From a checkpoint of a small transformer trained on Wikipedia: 26.8M parameters, rotary positions.
Each number is 50 + 12 x the weight over its row's rms, rounded and kept within 0 to 99. Layers, rows and columns count from 0. The size before them is the row's rms in percent of the matrix's.

# q: layer 8 attention query, 640x448, rms 0.0345, rows 0-4,64-68,128-132,192-196,256-260,320-323,384-387,448-451,512-515,576-579, columns 192-255
# k: layer 8 attention key, 64x448, rms 0.0269, rows 0-3, columns 192-255
q0 053:38 51 35 39 58 48 51 59 48 27 49 64 40 32 45 42 48 76 36 67 46 60 63 37 43 63 63 55 69 52 36 61 49 58 52 70 43 31 42 29 65 53 60 66 28 47 45 72 45 48 54 53 42 46 65 42 34 48 54 75 35 32 54 34
q64 096:48 34 55 93 58 40 48 49 48 56 46 73 57 56 38 44 49 28 62 50 61 49 46 34 72 36 43 50 52 36 41 71 31 93 56 49 60 70 47 72 59 49 52 47 71 52 61 45 53 72 57 61 50 45 53 58 40 49 52 36 57 50 66 35
q128 084:67 35 61 65 61 36 41 56 32 29 53 63 51 70 54 39 45 35 46 32 57 75 44 33 74 51 44 64 59 45 59 57 61 59 31 43 64 60 57 46 57 46 63 37 67 54 65 46 33 80 63 55 63 57 58 64 53 54 57 60 49 61 82 53
q192 070:60 27 52 51 58 49 49 44 68 43 47 65 59 42 50 52 49 48 66 55 43 50 42 36 62 61 31 56 61 58 45 40 46 67 45 51 66 57 28 41 37 64 52 41 52 61 54 39 44 57 55 67 54 25 39 40 50 34 65 58 41 26 74 51
q256 095:62 33 62 71 57 48 58 69 37 47 52 64 61 65 48 53 47 26 75 38 41 50 60 44 76 54 55 53 60 40 45 63 47 53 51 42 50 44 62 77 41 53 38 46 51 79 66 40 36 69 71 58 57 47 59 44 54 55 61 42 55 67 54 48
q320 073:43 17 42 65 69 54 70 30 44 49 74 51 27 42 55 52 43 43 62 29 51 52 50 69 69 50 35 58 55 48 31 40 38 49 41 46 69 34 41 43 36 41 60 43 46 65 43 54 55 70 57 44 66 32 62 53 51 73 37 64 48 66 73 45
q384 067:40 45 71 32 43 42 56 52 54 47 34 55 55 51 63 64 46 64 40 66 62 45 76 65 43 55 54 70 46 42 44 58 56 47 64 39 28 42 61 35 60 61 56 69 51 45 62 68 39 52 53 62 41 46 90 53 76 82 38 31 57 30 26 58
q448 073:52 41 57 59 41 49 65 61 53 54 55 28 35 40 46 46 50 62 54 37 52 37 49 61 59 81 43 65 51 60 30 62 60 62 16 66 64 50 43 84 56 51 56 60 64 43 41 45 50 74 45 49 57 58 66 36 18 40 54 41 42 37 59 42
q512 051:40 50 44 38 60 46 70 47 51 51 54 70 45 47 57 64 51 45 39 47 41 56 58 23 46 47 49 29 59 56 50 41 43 49 53 49 48 35 56 42 39 46 45 55 38 53 43 42 36 35 46 56 28 50 46 49 56 45 45 55 62 59 46 55
q576 063:35 62 31 57 59 59 58 26 38 44 60 37 26 64 59 51 45 60 72 65 55 28 39 34 36 45 69 55 43 46 39 32 52 50 70 46 51 42 37 53 50 43 61 58 47 50 46 40 59 37 33 60 46 29 59 66 60 60 49 39 45 41 54 44
k0 027:56 79 49 49 46 69 48 51 55 49 23 42 49 57 50 54 60 60 50 49 25 80 66 60 23 35 55 42 46 49 51 46 61 51 42 50 42 68 61 44 56 50 48 35 54 34 53 52 50 64 44 55 54 67 46 56 37 70 48 42 57 38 33 53
q1 055:62 35 51 54 43 63 56 44 56 46 42 52 59 51 50 45 45 46 56 43 60 51 46 56 47 75 33 57 51 45 56 54 63 47 42 26 53 40 51 58 39 34 53 57 30 59 54 61 45 36 41 53 48 49 25 50 57 40 45 38 72 29 44 48
q65 105:39 64 31 21 47 44 56 52 54 57 51 50 63 35 56 61 48 74 48 54 55 58 69 50 31 63 84 45 53 51 35 29 35 32 75 71 38 44 39 56 66 54 59 62 37 58 51 40 45 48 57 35 51 39 58 58 38 36 45 69 34 43 19 40
q129 090:31 41 25 32 37 42 60 44 58 61 62 43 75 53 35 52 52 79 47 74 44 40 63 52 47 75 75 69 56 58 50 41 34 61 64 59 48 50 65 35 69 68 49 65 50 54 61 60 64 44 50 54 40 28 67 41 52 40 49 59 40 49 46 45
q193 069:39 55 45 57 40 68 45 60 62 48 81 71 53 62 67 47 47 65 44 57 29 45 47 54 55 70 49 57 57 71 29 37 43 40 35 39 41 56 58 41 54 58 39 51 20 42 44 80 52 52 41 53 40 43 57 72 61 36 40 41 34 41 46 25
q257 111:31 61 18 49 36 47 48 45 54 58 36 44 62 52 47 55 49 76 57 80 52 69 48 34 34 66 75 69 49 51 44 49 21 37 55 72 59 64 49 43 65 69 67 71 29 38 39 52 57 50 41 55 50 35 64 51 65 57 60 65 38 47 32 59
q321 066:54 51 25 29 40 47 48 53 59 55 50 55 69 64 57 34 49 50 45 51 38 50 62 38 28 65 74 61 46 51 30 50 51 39 48 44 46 31 42 31 70 63 41 36 55 60 59 45 50 45 66 62 36 29 43 49 69 61 71 57 45 50 58 34
q385 085:50 58 53 41 39 33 51 56 54 61 47 54 60 49 77 60 41 55 56 52 37 57 74 53 46 72 56 48 55 41 46 39 56 53 66 56 47 76 56 47 50 56 40 40 58 54 73 64 55 49 49 53 42 37 65 55 66 56 61 27 43 50 47 49
q449 079:46 31 53 31 19 46 49 51 38 54 42 62 20 41 69 65 47 51 61 50 53 64 60 54 39 49 43 35 61 59 45 69 51 52 32 58 58 69 58 49 65 54 36 44 60 58 51 32 63 37 53 43 48 29 68 49 54 66 49 60 51 52 66 17
q513 053:59 34 31 71 48 32 61 67 69 49 32 67 61 50 18 63 56 44 33 24 57 58 45 48 48 42 32 46 56 43 61 43 42 52 26 48 75 39 48 61 54 26 47 63 85 59 36 62 49 57 45 46 50 64 28 61 45 54 72 40 65 26 32 39
q577 059:58 33 57 67 42 44 61 34 33 49 56 62 44 57 54 29 51 35 28 51 73 81 32 47 37 63 41 67 69 52 38 21 39 61 35 51 64 33 44 45 33 48 44 46 52 51 55 45 37 49 50 67 71 60 20 41 55 49 24 56 65 38 50 43
k1 039:51 70 68 53 36 61 44 42 53 49 54 48 36 59 51 46 60 57 44 27 25 52 75 47 52 57 50 43 43 65 97 46 61 55 34 56 46 70 46 56 49 48 37 45 53 39 40 58 41 69 42 57 48 54 49 57 40 68 53 41 61 56 36 67
q2 051:26 58 48 21 49 59 64 63 40 24 60 55 53 58 48 50 51 44 64 52 41 43 49 35 57 44 72 37 35 55 88 51 65 42 67 43 47 54 39 50 51 47 32 55 57 36 58 67 45 37 57 58 53 79 54 50 58 46 50 51 54 23 68 56
q66 097:51 47 48 79 41 49 57 73 32 38 55 50 40 60 17 40 45 74 42 57 55 53 49 57 51 57 84 57 57 54 43 67 32 69 50 50 75 74 37 65 52 54 50 64 48 70 47 50 56 66 52 65 58 40 58 48 42 42 63 57 53 65 61 54
q130 110:51 45 50 74 55 31 59 30 33 62 61 63 53 77 45 50 47 43 63 50 34 50 61 65 45 59 70 64 55 40 35 45 47 61 31 52 69 63 63 42 32 60 55 34 70 59 54 76 54 67 53 56 54 52 62 58 65 57 62 57 64 76 59 51
q194 075:53 39 54 72 65 59 33 56 53 53 64 59 61 47 42 41 50 50 58 35 54 34 53 78 60 56 53 72 38 41 35 66 44 48 51 68 59 66 40 30 51 55 70 25 39 57 64 39 50 74 55 67 70 53 61 49 34 35 50 61 29 44 52 58
q258 116:60 45 55 71 48 49 39 66 44 44 67 60 52 71 29 42 44 62 58 44 46 59 54 33 65 50 59 77 62 56 23 44 28 49 52 46 69 36 36 47 53 72 67 37 43 78 51 52 55 71 45 45 71 36 52 36 47 63 57 47 39 54 40 60
q322 077:42 46 59 35 66 52 39 44 55 38 57 52 30 44 50 56 51 50 70 48 53 46 45 51 36 45 53 47 66 40 36 66 61 54 42 40 54 28 62 60 51 42 54 29 56 42 57 28 57 71 65 61 52 30 67 39 41 53 46 62 53 57 43 71
q386 068:45 36 40 47 53 25 35 47 50 50 50 33 52 58 60 62 52 48 64 44 49 50 50 32 43 58 60 40 57 44 37 59 78 35 51 36 35 41 61 47 60 44 36 51 80 60 44 46 58 56 64 55 46 63 74 44 43 59 41 51 36 58 46 44
q450 096:56 41 58 50 52 53 48 52 53 60 50 50 29 64 70 58 50 74 70 45 49 42 57 52 26 54 34 68 69 41 33 67 51 72 47 46 54 44 55 46 49 48 55 38 71 37 57 55 61 57 61 60 49 32 68 38 66 55 44 51 79 52 54 60
q514 055:52 70 46 42 41 53 51 37 24 52 43 62 45 58 34 54 52 49 36 48 50 39 45 48 45 44 62 29 54 65 78 61 46 23 64 59 50 62 50 46 29 51 49 62 25 14 38 44 38 43 40 48 60 61 44 50 32 52 52 51 39 68 39 34
q578 062:47 77 37 38 39 66 46 33 42 49 66 56 51 59 48 42 54 58 60 52 64 38 45 74 40 21 44 61 19 35 53 64 50 37 68 59 33 40 48 77 51 42 46 68 55 37 45 54 33 61 59 57 41 42 53 53 47 59 75 49 44 55 48 43
k2 036:48 28 28 41 43 23 34 79 49 56 36 42 66 48 64 49 51 43 70 73 54 39 32 51 36 60 38 46 61 52 43 50 45 46 64 44 57 38 47 52 45 50 51 60 51 58 60 31 49 31 60 29 48 59 48 55 41 48 42 66 40 47 64 46
q3 055:29 67 51 30 58 41 55 58 56 17 41 57 53 38 30 60 57 38 63 59 71 21 34 47 47 47 57 50 35 57 69 73 47 48 68 48 52 35 60 63 55 37 37 45 64 32 50 40 54 51 54 59 57 68 50 39 40 30 75 51 47 54 47 66
q67 109:58 34 55 82 51 30 47 54 29 59 54 48 58 61 26 37 46 70 52 56 56 53 43 41 66 53 72 50 57 56 56 64 45 76 36 45 64 80 50 59 39 60 37 61 39 54 48 48 54 75 53 60 54 38 66 53 51 30 63 40 46 68 51 57
q131 106:43 37 58 65 55 41 54 48 35 53 64 53 60 74 59 48 51 65 48 51 27 58 51 66 53 69 61 54 61 37 52 47 44 49 29 53 57 49 55 55 28 63 42 37 58 58 48 56 55 58 54 58 58 55 55 38 62 56 46 56 66 61 70 65
q195 078:47 36 59 61 76 63 32 38 42 43 70 53 58 46 50 37 50 55 58 54 68 47 49 63 58 35 40 56 42 43 55 72 46 26 57 75 52 60 40 39 36 50 48 47 60 60 69 33 55 69 59 59 57 09 58 33 47 29 60 55 45 42 59 69
q259 119:55 40 58 71 48 55 38 70 52 52 69 63 58 77 38 37 46 68 58 43 36 65 51 48 67 41 50 66 47 46 39 53 48 61 32 57 64 42 56 53 42 63 71 31 52 77 58 57 52 61 42 47 65 34 60 48 48 56 46 56 38 46 52 52
q323 082:39 40 63 44 40 75 36 49 55 52 54 34 27 56 60 61 49 52 62 48 69 40 53 50 52 52 45 56 74 37 41 59 63 33 49 46 63 35 65 69 39 50 40 32 53 57 70 13 53 68 67 56 63 34 64 53 62 50 58 53 58 55 57 82
q387 080:35 38 49 48 69 43 36 53 67 55 57 31 60 44 40 52 59 69 61 61 63 37 38 31 60 37 34 34 61 59 28 74 60 42 35 38 40 30 40 45 45 60 34 50 73 61 54 61 61 53 58 54 52 83 52 40 44 42 43 60 52 47 70 59
q451 107:55 50 68 55 55 62 44 55 57 36 51 36 30 55 60 49 50 89 55 50 30 44 49 59 35 55 36 60 68 40 24 58 50 61 47 45 42 39 50 49 37 59 48 55 68 51 55 30 68 53 60 51 50 23 57 41 67 42 28 53 61 48 55 59
q515 058:22 42 62 34 54 31 51 56 70 58 33 49 38 37 37 52 54 30 48 43 82 39 47 46 56 48 59 55 54 47 63 51 47 38 66 49 31 84 39 45 66 45 35 66 31 39 47 44 37 47 53 46 48 73 39 55 37 55 41 35 55 59 37 39
q579 060:26 44 49 42 63 52 41 45 29 34 61 43 45 52 25 27 61 47 57 22 50 43 58 47 41 36 46 56 56 44 43 71 37 29 57 50 27 47 69 47 52 45 43 44 46 33 43 45 39 48 53 38 39 52 39 40 66 55 49 32 28 50 52 70
k3 046:39 31 59 65 36 39 38 64 65 46 59 77 36 42 57 51 44 42 73 55 60 47 33 49 38 31 33 51 54 52 32 45 61 28 43 52 65 42 59 47 57 55 54 46 41 52 76 39 48 50 39 56 64 58 49 49 63 27 49 70 40 37 74 59
q4 060:35 42 61 41 39 40 69 64 60 36 70 47 46 54 35 59 61 35 57 52 55 20 40 68 57 35 50 48 39 49 52 63 53 47 79 37 54 46 69 45 74 50 51 42 58 28 57 54 51 45 54 41 67 78 59 58 50 32 76 47 36 62 56 56
q68 100:44 34 61 69 51 36 41 72 27 60 53 57 56 57 19 32 53 62 55 56 80 35 32 35 70 46 49 58 51 51 41 79 61 71 42 51 54 64 59 60 50 58 51 40 44 59 60 56 59 78 53 66 50 53 68 55 48 54 42 40 49 72 64 69
q132 096:37 45 81 57 57 44 52 61 36 63 69 51 50 76 57 44 56 62 56 52 37 50 45 60 57 50 44 54 65 38 50 68 55 43 39 52 51 49 54 73 37 52 49 30 63 62 54 49 39 73 60 58 35 38 51 41 59 58 66 35 62 64 68 68
q196 072:24 49 65 63 59 59 41 55 44 39 49 53 49 64 54 38 58 49 44 49 57 62 47 69 43 28 53 55 53 46 46 58 65 59 65 53 37 44 50 62 48 45 44 65 59 55 67 43 50 55 52 59 47 16 47 56 43 52 73 49 60 56 70 44
q260 095:23 30 63 52 54 48 28 74 46 56 59 65 42 69 52 43 58 57 43 44 65 49 52 59 74 40 48 53 60 46 42 75 64 45 44 59 58 55 61 67 64 40 57 29 48 46 65 52 43 50 41 63 63 48 60 41 42 77 39 46 56 57 70 59